config.yaml
n_layer: 8
d_model: 224
n_head: 4
n_kv_head: 4
head_dim: 64
d_mlp: 896
vocab_size: 8192
activation: "gelu"
norm: "layernorm"
norm_place: "pre"
norm_eps: 1e-05
positions: "learned"
qk_norm: false
attn_scale: 0.125
bias: "all"
tie_embeddings: false
parallel_block: true
init: "uniform"
init_std_qkv: 0.0367
init_std_o: 0.0
init_std_up: 0.0367
init_std_down: 0.0
optimizer: "soap_variant"
lr: 0.00305
lr_mult_up: 0.941
beta1: 0.95
beta2: 0.99
lr_head: 0.0024
warmup_steps: 200
schedule: "wsd"
decay_fraction: 0.648
decay_shape: "linear"
final_lr_fraction: 0.0
batch_tokens: [32768, 65536]
seq_len: 1024
doc_mask: true
z_loss: 1e-05
train_tokens: 392800000
steps: 8470
dataset: "wikipedia_en"
Each number is 500 + 25 x the weight over its row's rms, rounded and kept within 0 to 999. Layers, rows and columns count from 0. Numbers have three digits each. The size before them is the row's rms in percent of the matrix's.

# layer 3 MLP down, 224x896, rms 0.119, rows 209-223, columns 64-127
093:517483472477436469523527526490523482480536525483490538453530494449502516479557534500484508481505561495502513479520531506487482504515523482500508516514497484508500477513475508500490498477497494
093:536470518519521492529478490514526489501495497521483496456485539472486516483503485525509513486515501508486529520501508494523513531516474506490505508524477489490497517525546533472477512552470510
103:521517476513523519561524525480487501478501500515472467489483446488461510506517494470490521502471505508523445497543451496528551471475530502495460490475477487454494497522492497488470509517505538
100:471550486468485488490484507491524513473507508506487519466490528527482523500514513516467506522518531508486529504486531474500496526500515468481509506472496491482563512508471524526488483439527458
098:545504488471472528542523501532488476522511546471513508498507447515525559496532482508498510547526516486490529496479506459507531487478480487538516468504472495497527494503463483467454507531522509
096:500512503464498500501519488477520469532489490474441494489456478531562505490550491499535496482515511482514502493441467471482538493490517491443480494512500475528510500519522545481502465513503527
104:487433519483497489482484538518479503532478526453502562519504527481489501510466456503533487477517514511503515457499491504544497517491507525477489497468503497539518469490481464496522470536487478
111:480538483491518453512517485510528499453510485520500494434474463514467507496464519501511534564540502551478500513439499530490490493540526489515454467567511507474488513533516543492496519493542469
098:540476526474447504496464491541543498483504506522511494518504540483488479475453487499433505515491504488476479492507507506512471517496520530494511504485488486468462487533476509489528477507444493
100:509484512511510477505500515507488468438494486521516493461474473468445527483527474486534519499505492503491489527489521460501526494433501488494501513545478526501498443522445481501546524506427525
100:516452523491479462494519512538491432544500505549474497498487515506497482513519519518524508448509508528496487547554489523496490500476516461513518508537542462508466465529502488531508522451478549
095:491517504474482511527500466480492486508517509488510505439474494481498542492507540508525477488491501517484501506501505506497469520460489535515494509479489496503464519480466471495493480417523486
097:519571494478517478509461533498508523477524509519514541473521490476506477518514525490482511510477470531509491505519508523473465489518527505510536528475492490472544518525487552479496483537498487
096:502489501512485468470509491471511477471524530512524544543487437526476543496465503509513511460507497504491506526474486483499471506530464480487507530499495524500519520485499521504473481510527529
100:521477507513548507514496502535508484490450507520514484486519486482490490544543482490458506498466504489463533520538516495474516498508495492431546496516511490479533487465455499454510512479522492